Weights of a small transformer language model.
Size: width 64, 1 head of 32, MLP 256 squared ReLU, vocabulary 2048.
Architecture: LayerNorm before each block, untied embeddings.
Training: a variant of Muon for these matrices, 88M tokens, 6041 steps.
Each number is 50 + 10 x the weight over its row's rms, rounded and kept within 0 to 99. Layers, rows and columns count from 0. The size before them is the row's rms in percent of the matrix's.

# layer 5 attention value, 32x64, rms 0.0658, rows 31, columns 0-63
096:63 59 46 51 47 44 53 50 43 48 50 63 41 48 62 52 35 51 40 45 66 37 59 57 62 46 55 63 58 42 39 57 64 64 30 58 51 53 44 39 67 73 56 54 46 62 37 30 40 48 61 58 69 37 36 40 51 43 42 51 40 45 40 46
# layer 5 attention output (transposed), 32x64, rms 0.0806, rows 31, columns 0-63
099:51 61 51 48 49 45 44 75 55 48 48 37 54 43 45 53 48 61 48 41 74 53 53 64 52 51 49 42 54 44 56 66 65 55 47 56 32 41 39 34 78 47 45 52 40 65 41 36 43 43 48 50 64 48 52 56 32 55 31 58 36 49 56 43
# layer 5 MLP up, 256x64, rms 0.0935, rows 0-53, columns 0-63
100:46 33 44 49 42 46 48 73 69 65 52 50 39 51 34 42 67 37 48 50 66 34 51 44 53 44 45 47 46 47 49 37 67 67 61 55 57 55 61 44 52 32 33 59 59 46 33 46 61 38 47 52 50 47 50 50 63 44 39 48 56 57 34 61
083:34 58 65 64 55 56 28 51 53 54 46 36 56 51 52 66 64 52 54 54 51 63 44 65 69 40 48 52 64 55 57 49 55 49 34 55 66 53 42 45 64 57 63 64 40 54 55 52 36 36 50 30 49 35 44 32 55 42 54 57 50 51 59 39
109:53 45 70 48 35 64 62 38 35 44 73 47 58 42 48 47 42 51 45 34 54 42 52 45 48 40 64 41 54 55 58 30 39 61 50 42 43 42 49 49 47 49 69 58 42 57 35 41 51 59 53 42 53 48 58 56 59 62 40 56 53 70 25 53
049:47 43 52 64 44 53 62 55 46 47 39 54 47 59 56 40 73 47 40 41 57 33 55 58 70 55 46 46 60 44 63 37 59 49 59 24 56 60 44 62 44 60 41 64 50 38 30 52 42 50 38 49 64 47 36 57 60 64 55 52 64 51 36 56
100:43 64 67 46 59 43 47 50 58 43 32 70 46 64 48 59 48 44 30 64 50 70 65 51 62 58 57 42 59 64 60 60 42 39 36 59 33 51 54 39 42 44 40 49 56 55 57 43 53 45 44 39 38 44 44 53 43 36 58 45 59 52 33 37
074:41 43 47 43 46 32 60 64 54 41 44 27 66 39 51 36 61 47 46 62 45 41 56 38 57 50 32 38 67 43 67 61 35 36 56 50 60 39 63 29 48 40 40 58 54 51 49 58 49 65 57 49 56 57 61 55 56 57 53 55 48 45 63 53
101:46 44 45 68 35 44 55 54 57 71 40 51 53 58 52 48 58 53 25 44 33 44 45 48 48 60 69 56 65 46 48 52 47 44 52 53 55 59 49 29 54 61 41 52 72 39 45 45 57 63 51 61 38 51 64 39 56 64 53 43 56 41 45 29
081:59 50 48 42 55 26 54 61 41 40 56 41 57 41 59 63 44 63 44 54 58 62 52 36 51 48 61 58 70 29 43 35 48 58 54 46 62 59 58 61 36 60 48 34 50 58 55 62 61 42 60 45 47 43 54 60 37 57 60 28 61 59 56 42
087:39 44 64 42 65 65 40 44 69 56 57 41 57 45 55 55 59 50 55 51 55 47 44 49 30 56 37 69 51 59 51 34 52 43 42 60 44 62 58 51 46 55 33 49 74 63 65 30 40 54 57 60 55 40 40 40 66 58 47 43 50 41 57 48
106:41 52 53 64 39 45 44 52 43 45 42 63 54 47 72 36 26 44 39 52 38 27 58 61 50 35 57 63 47 40 50 41 74 69 37 52 39 52 53 42 46 58 59 46 52 55 33 45 60 60 37 63 46 39 48 44 56 42 47 54 50 47 50 54
115:49 58 42 42 51 48 30 58 51 48 45 36 56 46 64 59 42 63 58 49 52 45 48 44 46 46 45 32 66 49 68 35 52 53 54 36 75 40 40 55 49 42 38 32 57 44 61 35 55 49 49 40 32 46 57 58 67 53 48 62 45 48 28 60
099:58 64 64 45 45 36 57 61 55 43 41 47 48 45 48 39 57 47 70 49 41 39 63 66 57 50 42 42 41 32 46 31 60 47 62 54 66 55 71 57 64 43 43 34 58 56 23 47 41 50 38 50 43 51 45 52 47 66 47 51 45 43 57 52
130:65 26 39 52 42 44 54 50 28 56 67 71 51 49 45 34 60 46 58 46 45 55 39 44 55 58 61 49 48 51 52 61 54 55 41 38 40 57 34 47 62 59 41 51 38 49 61 45 51 36 51 54 61 33 60 55 42 31 50 52 32 39 59 42
107:53 45 60 40 61 52 36 53 42 53 52 34 62 42 46 44 44 54 55 48 46 58 50 61 52 56 51 78 87 55 48 55 46 38 48 49 60 48 49 66 49 53 26 43 53 38 59 45 56 49 50 41 43 37 48 43 41 46 58 44 48 27 63 51
083:57 58 49 45 75 53 44 46 57 40 60 54 56 52 55 24 59 47 59 56 51 61 54 52 42 38 53 34 68 55 55 32 32 41 47 54 44 36 46 53 42 62 36 62 52 63 37 50 51 45 65 52 56 41 61 42 56 29 36 42 46 55 40 51
111:47 53 39 51 47 54 62 43 30 41 42 46 38 53 45 60 56 44 43 54 68 49 56 52 39 53 63 62 42 56 60 71 63 43 43 34 61 59 37 56 47 44 41 42 73 54 47 53 50 65 36 53 68 57 28 56 56 61 60 61 65 53 56 49
107:74 30 52 52 47 49 54 54 73 49 29 63 50 54 48 54 52 45 40 41 55 28 40 40 64 33 52 45 52 51 37 55 50 44 55 65 57 62 43 46 39 37 52 50 48 42 50 62 71 57 45 54 52 68 50 53 67 36 51 59 51 43 57 45
115:37 45 76 39 63 56 57 49 41 41 50 36 49 56 59 32 49 48 48 41 58 53 51 54 52 48 47 51 36 60 53 63 37 39 64 64 39 60 44 31 70 59 65 48 41 71 64 49 40 63 49 50 59 39 53 48 60 51 45 52 43 51 50 34
095:54 48 48 58 58 64 52 60 50 47 62 39 65 41 43 55 53 53 54 53 43 33 49 39 57 38 71 38 50 61 43 53 39 54 52 39 59 29 56 49 49 36 46 65 43 58 55 62 57 55 44 62 67 54 42 63 46 32 44 22 61 44 45 60
097:47 47 74 57 63 62 40 37 25 50 67 50 55 50 46 61 56 35 45 39 58 55 44 42 62 54 51 54 49 43 34 46 39 52 52 65 25 61 58 47 43 44 46 42 47 53 44 43 52 31 59 60 54 51 61 40 58 58 58 38 57 37 56 36
092:58 53 48 57 41 36 61 30 58 41 51 61 74 60 58 52 40 39 42 41 39 49 59 59 41 45 68 43 48 58 52 45 35 49 65 57 57 53 54 50 49 43 65 48 53 27 55 38 36 42 56 63 53 42 51 60 78 45 60 55 55 46 44 46
092:62 53 32 62 60 58 57 54 49 31 59 55 44 33 48 53 44 36 46 35 55 65 47 49 54 65 47 52 65 45 45 35 52 64 34 48 64 56 40 54 53 40 50 67 45 36 45 33 53 59 53 51 45 34 62 51 52 68 54 56 46 29 44 41
110:65 60 64 48 34 60 61 50 52 55 59 54 49 70 40 36 52 50 58 41 48 39 56 45 25 54 62 49 66 64 40 45 46 58 42 49 55 56 51 68 46 65 44 50 55 67 43 59 42 37 50 43 58 38 32 39 41 43 32 46 41 44 37 45
097:61 45 49 42 54 51 68 34 44 53 55 40 58 45 48 60 32 51 69 49 60 55 52 58 42 48 68 52 47 54 40 70 63 43 54 50 58 53 33 52 36 52 59 59 51 57 36 63 60 47 43 47 71 60 48 52 56 47 30 41 44 51 26 62
111:50 50 66 55 37 36 44 58 62 52 53 57 42 61 55 53 68 58 52 47 64 65 61 57 66 49 59 41 57 49 71 45 47 54 48 45 62 42 32 56 45 31 32 53 45 53 43 34 52 63 59 34 57 62 35 65 55 37 50 54 42 43 62 50
092:64 63 46 63 53 45 55 48 48 51 43 49 44 41 36 71 54 74 41 36 43 35 43 54 30 55 49 30 52 58 61 45 63 61 50 65 32 56 54 60 66 67 49 67 56 46 42 43 39 54 38 44 43 45 48 48 49 55 48 33 50 54 53 45
093:59 47 64 48 47 49 61 47 55 50 67 49 54 42 52 60 62 50 68 52 45 58 47 38 52 32 58 52 38 30 60 40 60 75 61 30 68 64 53 43 39 41 37 56 36 49 43 37 41 51 33 42 56 48 66 51 51 59 58 51 49 52 53 58
113:52 31 52 59 55 58 52 40 53 33 59 46 46 49 39 54 56 27 33 80 50 38 46 34 31 38 43 56 52 31 47 40 49 33 48 42 55 46 56 53 54 62 46 61 43 66 45 57 31 49 41 56 49 57 43 43 43 55 57 46 53 49 44 54
105:40 39 71 53 34 65 36 37 56 56 46 48 36 61 46 60 55 49 47 71 44 64 43 60 65 54 54 45 47 52 65 42 47 42 44 38 47 38 43 35 45 37 55 49 44 66 55 51 55 42 40 60 70 36 43 56 48 44 43 39 45 50 65 32
111:49 49 62 47 47 61 56 55 45 36 52 40 66 58 42 58 48 50 37 62 35 54 56 42 48 47 53 66 68 53 35 47 43 55 58 52 39 49 65 63 42 61 33 54 51 54 44 68 35 34 53 43 47 46 33 42 21 40 45 58 64 63 49 53
098:46 36 58 41 54 28 30 41 56 41 51 51 45 49 64 65 44 55 46 52 51 34 65 53 42 61 46 65 49 68 44 54 39 60 74 49 64 50 50 63 52 53 57 35 48 50 55 60 60 47 42 57 53 43 65 55 52 43 57 39 40 38 45 27
091:58 49 46 62 46 32 53 51 50 50 64 53 53 44 67 58 46 42 62 39 34 51 44 46 56 42 38 59 43 66 53 41 58 55 39 48 73 40 65 35 34 65 53 55 69 38 34 46 45 61 29 46 58 48 51 53 53 51 56 47 38 42 62 65
095:33 46 41 53 43 49 67 63 61 47 41 68 49 56 37 54 62 41 65 40 43 57 49 52 46 51 55 61 48 56 44 53 48 69 61 53 36 51 37 49 42 55 39 45 52 61 50 44 56 65 66 35 48 59 55 57 26 58 59 19 53 45 48 53
050:60 32 32 31 52 54 57 26 47 48 58 41 46 61 52 65 43 52 55 70 45 39 50 32 35 46 40 36 57 44 57 47 39 50 33 58 54 35 46 60 53 39 48 64 43 61 48 45 47 39 47 65 54 29 63 50 51 47 58 45 46 44 49 53
111:54 43 63 63 49 57 45 46 54 57 33 42 42 39 62 38 69 66 58 46 55 40 44 56 54 55 50 51 51 56 68 54 58 41 56 50 53 63 51 58 58 48 47 36 36 36 30 60 42 45 43 60 59 41 33 63 35 22 45 51 44 55 49 43
062:37 40 63 44 46 48 54 53 57 47 43 52 55 34 61 49 56 55 65 38 58 42 48 66 52 58 48 50 62 62 61 29 50 54 49 29 41 34 48 63 46 42 33 65 38 45 39 56 37 44 38 56 47 37 56 69 68 50 43 60 46 61 40 56
106:52 42 59 62 50 72 60 38 37 45 44 52 63 43 41 58 57 61 50 49 46 51 45 44 41 37 57 50 51 55 42 57 37 51 46 50 57 66 27 41 39 53 61 37 48 62 54 38 55 27 66 34 43 41 41 43 56 59 41 68 58 32 44 51
087:62 44 53 45 52 42 42 62 37 39 46 54 61 53 41 49 58 44 53 32 43 58 38 49 56 51 62 31 36 40 46 43 53 59 55 68 40 42 46 70 57 56 43 51 60 46 55 59 47 39 48 40 54 70 49 54 48 64 72 71 31 63 50 59
100:60 61 51 49 46 55 55 44 60 45 45 32 76 41 57 54 41 49 41 54 43 31 49 66 46 77 49 31 49 69 43 35 33 50 54 38 40 50 42 32 58 49 59 41 66 60 57 54 43 36 39 55 45 48 51 48 54 51 57 53 42 49 48 43
079:60 25 46 41 50 46 49 39 67 36 43 69 43 65 52 54 51 49 53 57 47 53 40 40 53 42 58 40 58 34 37 35 49 67 58 43 49 52 63 66 37 50 39 63 53 52 54 30 48 52 54 60 39 30 47 58 61 53 64 45 41 53 47 58
068:48 39 42 42 42 39 60 36 63 46 52 66 51 64 43 69 59 46 68 48 45 39 40 39 43 65 57 32 57 57 51 42 44 57 53 56 60 34 58 64 44 56 43 44 54 43 74 54 50 45 39 50 60 53 49 62 31 41 30 51 40 42 57 52
081:40 66 57 64 51 64 48 59 54 52 68 66 52 59 44 60 54 48 48 43 63 43 39 66 29 40 48 31 53 61 69 51 56 44 53 52 54 45 33 38 54 57 56 53 29 50 48 52 40 48 52 49 42 51 30 61 42 58 57 57 61 45 38 32
094:41 54 44 63 36 65 66 43 52 44 45 63 46 45 56 45 55 54 44 44 56 54 35 57 44 37 24 38 51 48 55 53 74 44 65 38 38 42 43 57 48 58 46 51 55 53 55 40 51 37 48 66 48 41 57 46 42 75 68 47 39 31 55 49
101:67 27 58 44 38 50 29 64 35 51 56 45 49 36 58 47 52 65 57 38 47 41 38 52 60 40 60 32 34 46 54 46 29 49 37 58 44 40 50 58 72 72 57 45 53 53 47 59 42 58 47 41 51 46 49 54 39 46 56 47 46 42 46 59
117:50 39 48 57 60 44 37 70 44 52 38 26 42 53 47 48 49 62 35 45 53 61 62 59 49 54 37 41 68 43 41 49 62 39 61 60 53 63 39 45 49 52 36 51 47 55 51 58 62 49 77 37 43 50 49 60 66 65 39 39 60 50 58 60
117:53 64 45 55 61 62 60 32 40 46 50 50 40 46 62 63 26 53 69 47 47 37 40 65 52 44 53 59 49 60 47 59 43 51 53 59 46 38 45 69 47 61 58 57 48 58 61 61 54 15 52 57 51 44 44 42 58 32 49 55 54 56 50 54
096:66 52 53 48 35 47 44 56 39 39 41 45 47 54 71 39 41 54 62 66 52 38 72 53 42 40 42 61 51 66 51 53 49 48 36 44 40 55 59 39 42 53 54 61 40 47 49 36 45 45 40 42 71 65 63 74 56 37 50 63 58 50 50 45
122:57 53 39 56 51 72 57 36 38 39 43 43 42 43 47 51 32 54 50 66 50 52 48 40 54 57 52 48 43 36 46 55 66 42 47 39 37 36 43 52 51 78 55 46 59 54 64 67 40 55 49 53 48 53 32 66 47 68 52 63 65 46 38 50
091:50 61 65 54 68 62 47 54 38 42 43 48 43 50 37 62 53 41 44 45 51 41 41 64 69 53 55 37 45 68 61 55 27 43 59 58 45 49 52 41 55 54 47 41 55 49 58 55 52 38 58 52 55 44 56 19 34 54 41 65 51 32 59 58
114:39 38 51 28 48 40 67 51 58 41 49 65 49 53 44 52 55 58 48 46 55 58 64 68 54 36 54 54 49 54 67 44 54 45 51 35 64 44 43 30 54 38 63 44 32 38 39 62 54 58 58 36 55 57 49 68 64 38 55 66 44 41 51 42
111:60 48 58 57 39 49 47 69 51 56 33 42 47 54 42 43 72 38 44 60 52 45 64 42 62 52 70 47 58 42 42 46 40 36 36 46 44 46 47 33 63 52 35 56 55 52 48 54 61 54 51 48 47 56 63 58 38 32 20 44 58 50 40 51
127:52 53 60 50 40 56 62 52 57 44 49 35 60 46 45 55 46 52 42 49 41 46 58 62 45 27 49 61 29 35 57 44 39 44 64 49 43 52 72 51 40 52 62 39 55 53 40 58 39 62 49 59 57 51 40 44 53 80 45 47 69 67 43 39
106:47 67 32 44 52 51 64 57 52 52 47 43 57 35 44 61 39 41 47 58 46 43 48 38 29 42 50 49 66 61 37 41 43 44 71 44 35 58 62 39 51 64 36 59 42 66 51 63 62 33 53 44 35 50 48 44 48 41 51 44 52 64 63 50
111:38 40 54 60 73 58 47 53 50 46 43 42 52 56 47 59 51 62 34 49 65 47 56 42 53 68 40 31 57 51 44 28 41 47 43 33 35 62 53 56 33 63 58 40 53 60 62 40 67 47 45 37 57 61 48 56 47 47 69 45 58 59 46 50
# layer 5 MLP down (transposed), 256x64, rms 0.0929, rows 0-52, columns 0-63
098:54 60 61 43 50 47 53 34 52 38 46 53 63 39 71 60 54 55 57 54 43 76 50 60 40 60 48 50 53 43 35 44 34 34 34 45 32 55 44 53 42 61 59 45 46 64 68 54 46 55 60 56 47 69 53 50 41 47 55 40 39 39 65 39
074:60 61 46 41 48 59 62 49 44 46 60 55 47 53 46 47 45 57 52 39 59 35 52 46 39 68 51 44 44 33 43 52 35 61 67 58 40 52 58 46 40 41 38 31 57 38 44 48 48 70 54 63 45 70 48 52 53 47 32 38 47 58 42 76
104:49 58 41 75 50 38 38 43 62 56 38 50 42 55 24 39 52 40 55 57 47 48 42 43 61 55 46 39 57 45 56 56 49 51 64 55 63 62 61 43 28 44 35 47 51 39 50 48 52 41 45 58 55 68 65 48 45 34 64 52 51 50 62 69
036:50 49 35 30 60 45 50 57 65 51 43 43 57 42 48 51 42 39 51 72 36 68 47 62 56 55 66 67 56 35 47 57 37 42 46 66 43 37 66 40 63 56 69 46 42 50 61 52 50 49 46 36 50 49 60 50 46 44 43 45 34 48 44 34
088:40 29 49 61 47 51 49 55 51 48 50 24 51 40 54 48 66 58 71 41 59 35 41 56 34 39 42 46 32 48 48 35 53 62 74 46 63 42 50 48 69 59 46 56 46 54 53 65 41 48 63 51 59 46 45 43 45 56 53 57 42 46 67 53
075:67 62 53 47 37 76 52 47 37 59 53 71 33 48 39 71 35 46 51 49 47 53 56 53 41 49 60 61 28 52 45 63 73 57 59 47 41 56 30 51 54 45 59 46 34 36 47 49 49 45 49 50 41 52 42 47 54 55 49 42 59 50 47 62
094:45 64 59 45 65 50 54 48 33 31 66 58 42 51 46 41 46 50 66 54 72 38 59 49 40 46 33 46 48 57 54 50 58 51 53 53 36 53 50 62 42 29 52 51 41 57 55 46 43 45 45 41 63 47 43 54 36 31 43 53 46 59 67 75
079:40 45 51 54 48 80 39 34 45 61 49 53 53 66 39 43 66 41 51 56 55 41 53 67 51 58 37 40 25 64 42 52 63 59 33 60 50 52 48 45 60 39 45 63 56 47 37 34 41 52 42 53 43 52 42 46 55 47 45 70 55 46 44 55
087:58 63 37 59 44 34 58 47 29 50 59 50 47 72 37 37 47 45 48 43 54 45 53 45 64 50 57 31 48 43 47 63 48 48 63 27 57 50 45 57 53 43 69 59 32 36 44 67 62 56 50 48 47 70 58 58 39 41 59 52 50 53 53 53
110:44 41 41 47 60 53 56 40 55 62 41 36 45 62 36 63 58 63 63 33 53 71 48 30 58 62 59 41 45 61 44 64 42 44 56 39 60 45 39 60 51 48 30 49 58 40 63 43 50 23 60 36 58 49 54 51 49 51 51 48 43 57 56 54
119:51 43 50 55 42 45 58 28 50 51 57 56 51 53 45 38 52 43 39 54 45 49 44 54 30 50 62 50 46 51 26 68 47 49 51 66 24 54 53 44 63 48 60 52 42 63 38 53 57 47 63 65 74 45 39 50 35 49 59 50 60 37 67 42
096:56 37 29 58 60 67 52 41 55 66 69 69 45 40 42 59 51 53 30 38 64 67 46 55 55 44 42 47 45 50 55 59 43 45 28 54 48 52 42 60 44 65 66 59 34 45 64 53 53 54 53 54 54 42 57 35 50 37 57 39 48 53 45 56
134:37 83 65 51 58 53 52 55 66 46 44 41 39 53 51 62 32 42 40 66 62 45 51 53 43 37 51 47 41 53 45 39 49 38 62 55 53 54 68 48 32 44 57 49 58 71 43 42 49 48 51 55 51 67 36 50 42 40 51 51 48 52 45 68
132:38 56 44 39 57 52 58 45 37 60 64 54 59 56 43 41 51 61 42 76 56 58 48 37 41 56 51 46 35 52 55 34 45 32 38 44 49 71 52 41 42 66 37 40 52 69 53 55 48 40 49 43 65 39 56 61 58 44 37 61 42 65 45 46
080:25 38 43 47 35 37 57 58 43 64 59 35 49 53 57 61 42 54 37 55 56 30 45 47 50 59 43 59 35 46 44 69 70 55 49 53 45 56 60 39 68 45 46 39 52 47 58 43 39 57 55 28 60 56 43 63 41 58 58 60 46 54 54 54
125:54 38 55 49 51 53 36 52 61 58 64 62 54 41 55 42 45 56 55 52 32 55 49 47 71 47 42 35 48 40 48 30 32 49 63 68 41 37 59 48 51 60 69 52 32 61 50 59 48 34 69 38 51 40 66 46 49 39 45 41 46 47 45 59
093:33 59 45 48 46 47 41 57 36 51 70 39 48 47 50 49 61 65 59 49 44 78 65 63 45 58 48 52 45 60 63 48 49 64 52 32 35 42 43 56 62 49 47 40 54 60 40 23 50 47 57 51 56 42 41 51 42 49 56 43 46 69 43 63
119:63 46 31 59 36 59 44 52 63 64 50 60 48 34 42 75 62 51 58 50 47 49 53 48 49 57 56 42 74 38 60 47 60 57 43 37 43 41 49 59 37 35 41 48 63 28 37 53 58 39 65 52 52 60 37 42 41 55 56 54 55 43 50 51
087:34 57 35 47 32 36 44 45 50 48 53 57 40 61 42 37 58 50 48 52 61 74 53 55 39 59 36 58 57 47 58 33 62 52 56 53 44 66 42 44 57 65 61 35 56 46 48 43 38 43 49 45 36 52 49 51 46 70 54 70 50 63 54 29
086:56 50 14 38 48 49 59 53 56 40 40 49 45 46 49 36 38 61 41 59 56 50 56 57 48 47 60 60 49 62 73 38 66 43 48 29 66 50 43 58 51 41 57 55 41 45 62 50 42 66 50 55 44 42 40 47 49 41 46 44 31 61 37 56
086:48 56 46 60 45 63 41 62 41 61 53 35 31 49 55 49 49 57 54 69 63 51 64 41 69 53 44 42 54 43 47 51 69 43 32 37 45 47 42 53 48 52 52 49 46 65 38 60 53 52 39 46 63 52 53 41 18 50 38 56 47 54 61 65
095:52 43 55 58 62 39 51 51 54 42 45 43 64 69 46 71 51 64 50 50 52 33 48 53 48 23 40 38 58 49 61 52 67 46 45 46 52 52 63 56 56 59 58 36 45 61 39 47 47 43 48 26 64 45 56 33 48 38 55 49 49 64 45 69
104:46 49 18 62 50 50 43 52 44 60 60 48 59 37 50 54 47 42 36 62 53 63 39 58 68 37 39 43 51 41 66 52 46 47 46 62 59 36 48 40 43 45 51 37 37 44 59 64 45 61 53 53 40 55 73 67 43 46 65 55 56 44 54 60
099:49 56 48 62 56 57 37 57 48 60 44 63 49 44 47 51 65 37 16 47 43 44 41 38 61 55 34 48 59 62 53 33 57 65 41 52 51 45 61 42 70 52 50 46 42 43 65 43 39 51 48 49 42 39 52 55 48 56 63 60 63 53 63 33
101:44 54 37 46 57 56 32 58 37 47 34 31 55 62 52 55 47 42 58 32 51 34 46 48 47 59 47 64 53 48 46 46 41 59 53 52 44 53 75 31 53 68 62 52 45 49 49 66 54 44 53 59 47 33 57 54 31 63 57 51 57 56 36 36
097:36 30 46 34 40 30 36 47 55 53 49 48 58 43 50 39 37 28 58 65 69 46 56 50 63 38 45 52 46 48 57 39 50 48 46 46 67 63 50 46 40 52 60 52 46 72 62 54 50 52 66 54 44 50 51 54 43 60 45 74 46 50 35 49
097:57 28 44 54 46 42 51 44 44 30 40 43 66 36 57 60 29 50 35 58 52 51 36 57 42 45 63 50 63 61 54 68 46 66 45 57 57 38 43 47 56 61 58 40 57 51 64 62 55 53 70 50 42 48 52 64 66 49 34 43 44 43 57 46
118:59 45 50 50 41 38 50 34 43 56 51 40 48 55 59 65 53 69 65 30 56 51 39 60 56 69 51 46 53 56 31 50 33 68 53 38 34 52 48 43 46 41 38 45 50 41 57 36 66 52 64 49 61 38 48 52 59 63 55 55 36 65 52 45
110:63 63 37 61 50 38 53 55 34 37 56 55 64 43 56 38 52 55 39 22 65 44 43 38 39 46 54 53 55 49 49 68 57 49 46 62 50 57 53 51 55 54 47 53 50 44 59 40 47 64 56 33 31 66 47 50 44 60 58 56 62 46 32 67
107:30 49 51 49 58 46 48 46 55 48 58 49 39 42 46 39 48 58 54 52 58 43 53 65 41 52 33 43 46 44 49 43 64 50 34 42 49 43 35 35 41 49 64 36 39 59 75 59 40 68 49 60 50 47 64 67 71 62 61 39 65 51 48 44
096:40 52 52 56 49 69 59 57 48 32 31 47 60 44 60 52 58 47 40 68 55 60 49 41 69 40 53 34 41 38 55 39 55 35 54 64 61 41 53 32 57 52 51 38 68 53 63 51 61 49 51 54 65 56 37 55 53 44 38 35 36 52 41 53
092:51 52 49 45 54 61 45 47 69 48 39 30 50 48 44 42 48 61 42 46 71 60 65 52 51 54 56 34 54 35 41 70 38 42 50 59 49 57 40 61 59 32 56 54 33 56 41 52 56 44 65 48 47 51 46 51 28 58 55 43 68 54 28 50
095:61 35 58 40 54 57 45 42 59 67 59 32 34 53 72 42 34 56 37 64 57 46 57 56 51 51 59 51 49 42 44 44 50 34 35 41 52 53 53 44 57 41 68 60 41 49 47 45 36 57 36 54 64 43 60 63 72 44 38 63 54 50 60 49
045:42 48 59 49 35 48 45 70 38 49 61 55 65 59 44 36 65 59 48 41 53 64 38 47 63 42 63 47 47 52 53 51 60 49 59 45 37 68 60 34 46 47 46 45 47 46 62 49 45 51 53 15 31 59 41 47 61 53 50 55 58 63 39 52
112:50 62 40 49 42 40 53 47 43 40 55 47 41 56 47 50 29 35 42 59 44 68 70 61 55 42 46 77 49 42 49 45 53 58 47 43 47 31 54 40 37 57 53 59 58 54 65 32 55 57 56 38 45 66 44 42 72 62 46 43 59 43 47 53
061:37 57 45 42 46 57 62 63 44 44 36 50 53 40 59 38 48 39 42 56 39 58 45 66 73 53 51 57 66 29 36 50 43 57 35 51 69 59 52 35 55 54 62 35 37 51 51 36 57 61 54 45 63 52 41 28 53 46 62 44 50 46 51 51
111:44 62 45 51 47 37 49 58 59 47 58 46 41 55 49 56 37 35 57 54 61 38 54 77 54 66 43 39 55 47 45 39 59 54 54 48 40 35 64 49 57 38 46 49 54 46 44 69 46 66 33 75 54 52 61 53 42 42 57 37 41 71 47 46
088:48 62 54 48 38 54 57 51 63 52 64 37 49 43 51 54 47 47 47 67 58 47 60 50 43 50 42 73 69 59 65 50 48 50 45 39 63 53 61 26 54 47 52 46 38 43 54 44 58 69 41 56 53 23 41 52 46 45 44 42 55 25 55 39
100:42 40 42 55 57 55 49 53 42 51 54 59 22 43 41 49 55 59 64 43 62 64 52 31 59 31 57 68 54 29 63 54 61 45 49 59 57 46 60 62 44 51 43 48 29 34 37 47 65 62 58 41 49 52 48 54 52 50 41 48 49 35 50 59
072:52 69 54 48 38 57 47 62 33 66 47 47 57 47 47 37 53 40 48 64 38 53 63 76 50 59 26 48 37 48 48 38 50 33 43 42 58 44 61 39 50 51 45 48 44 50 38 61 54 45 50 37 66 76 44 37 56 54 54 52 58 52 50 53
054:41 72 57 47 56 46 44 51 44 38 43 35 56 33 30 45 62 61 45 54 54 57 63 62 56 41 42 36 38 58 70 41 60 47 52 42 34 56 45 33 59 50 44 49 49 63 51 40 57 45 72 51 63 47 46 61 56 52 73 39 46 51 49 46
068:49 41 54 38 42 46 51 28 34 58 33 35 52 52 60 44 39 52 57 58 37 65 66 43 62 67 61 66 53 36 32 44 49 52 47 55 43 52 65 45 50 45 52 43 65 51 59 55 52 49 49 50 61 41 67 48 65 47 41 42 37 49 58 70
094:51 35 59 36 62 33 47 43 38 57 48 30 66 45 53 58 49 37 46 50 38 48 66 52 54 65 58 51 53 54 54 45 43 58 41 63 54 60 47 36 57 31 51 65 43 56 51 61 48 58 55 41 33 45 33 54 66 28 50 51 60 62 62 53
099:34 76 33 50 60 53 70 40 56 43 46 32 46 50 37 46 45 36 39 61 59 59 60 37 47 60 33 63 60 48 49 49 69 57 52 48 55 69 44 44 36 37 46 46 49 59 51 38 57 54 52 64 52 50 57 48 64 44 44 38 44 59 55 52
120:53 53 51 51 52 56 66 48 59 48 59 78 48 47 46 55 50 38 58 58 64 44 48 33 56 43 59 60 34 57 53 54 49 55 43 42 52 46 74 55 45 54 56 50 59 50 45 39 41 54 23 66 51 51 53 42 34 27 61 56 33 48 53 34
117:39 45 58 51 39 41 47 70 57 57 61 54 74 59 39 66 57 33 35 40 54 66 56 47 41 55 50 35 52 46 67 55 47 43 51 44 49 72 52 53 44 42 46 38 44 55 43 41 53 58 38 48 46 52 59 46 39 62 52 49 46 20 56 52
099:25 41 41 56 61 54 53 49 47 51 68 66 73 39 45 53 55 50 39 44 48 56 34 55 55 44 56 36 52 29 42 53 59 52 64 58 70 47 40 60 43 38 60 34 48 46 52 66 61 57 58 63 41 35 41 47 46 49 51 37 46 54 52 59
116:38 51 74 48 46 32 43 55 59 55 55 46 49 63 50 60 63 54 62 29 56 33 47 64 43 41 48 51 57 66 47 44 40 51 60 54 53 58 47 33 57 28 42 55 44 51 35 49 54 48 45 48 57 55 60 43 31 41 54 34 42 67 63 53
089:39 49 50 68 45 38 49 45 61 44 51 34 56 57 67 48 56 63 50 42 44 46 55 43 27 64 52 50 42 27 45 48 66 40 50 46 42 55 62 51 46 27 57 60 43 61 46 42 60 64 51 37 61 64 62 49 54 52 34 39 39 60 41 48
117:73 65 56 58 52 44 24 43 40 57 54 33 41 47 45 52 57 45 46 53 49 42 35 33 54 66 49 42 48 59 45 62 35 63 55 60 38 63 52 70 43 41 51 44 56 64 50 41 39 42 41 58 55 69 56 54 56 58 58 35 49 56 46 55
107:35 49 49 50 71 54 33 33 56 34 65 54 51 64 38 61 33 52 62 51 52 43 49 48 44 52 38 50 46 44 62 48 62 61 54 50 60 51 44 55 42 44 80 53 47 53 59 57 39 61 42 37 43 55 39 36 64 65 62 48 50 40 59 57
126:51 42 48 49 60 55 41 45 49 45 52 61 49 48 52 66 49 53 61 47 50 50 51 27 60 69 54 38 68 70 52 65 54 54 34 53 57 48 42 44 64 56 36 63 49 50 58 54 56 35 45 42 39 49 51 51 53 18 54 68 46 28 51 53
112:42 38 64 45 59 51 35 45 50 55 34 44 46 55 48 41 62 58 59 43 58 56 51 65 73 58 56 53 40 43 58 50 63 59 29 39 53 44 35 75 56 49 56 50 69 37 43 43 52 49 32 45 56 53 55 63 52 52 42 46 42 36 35 42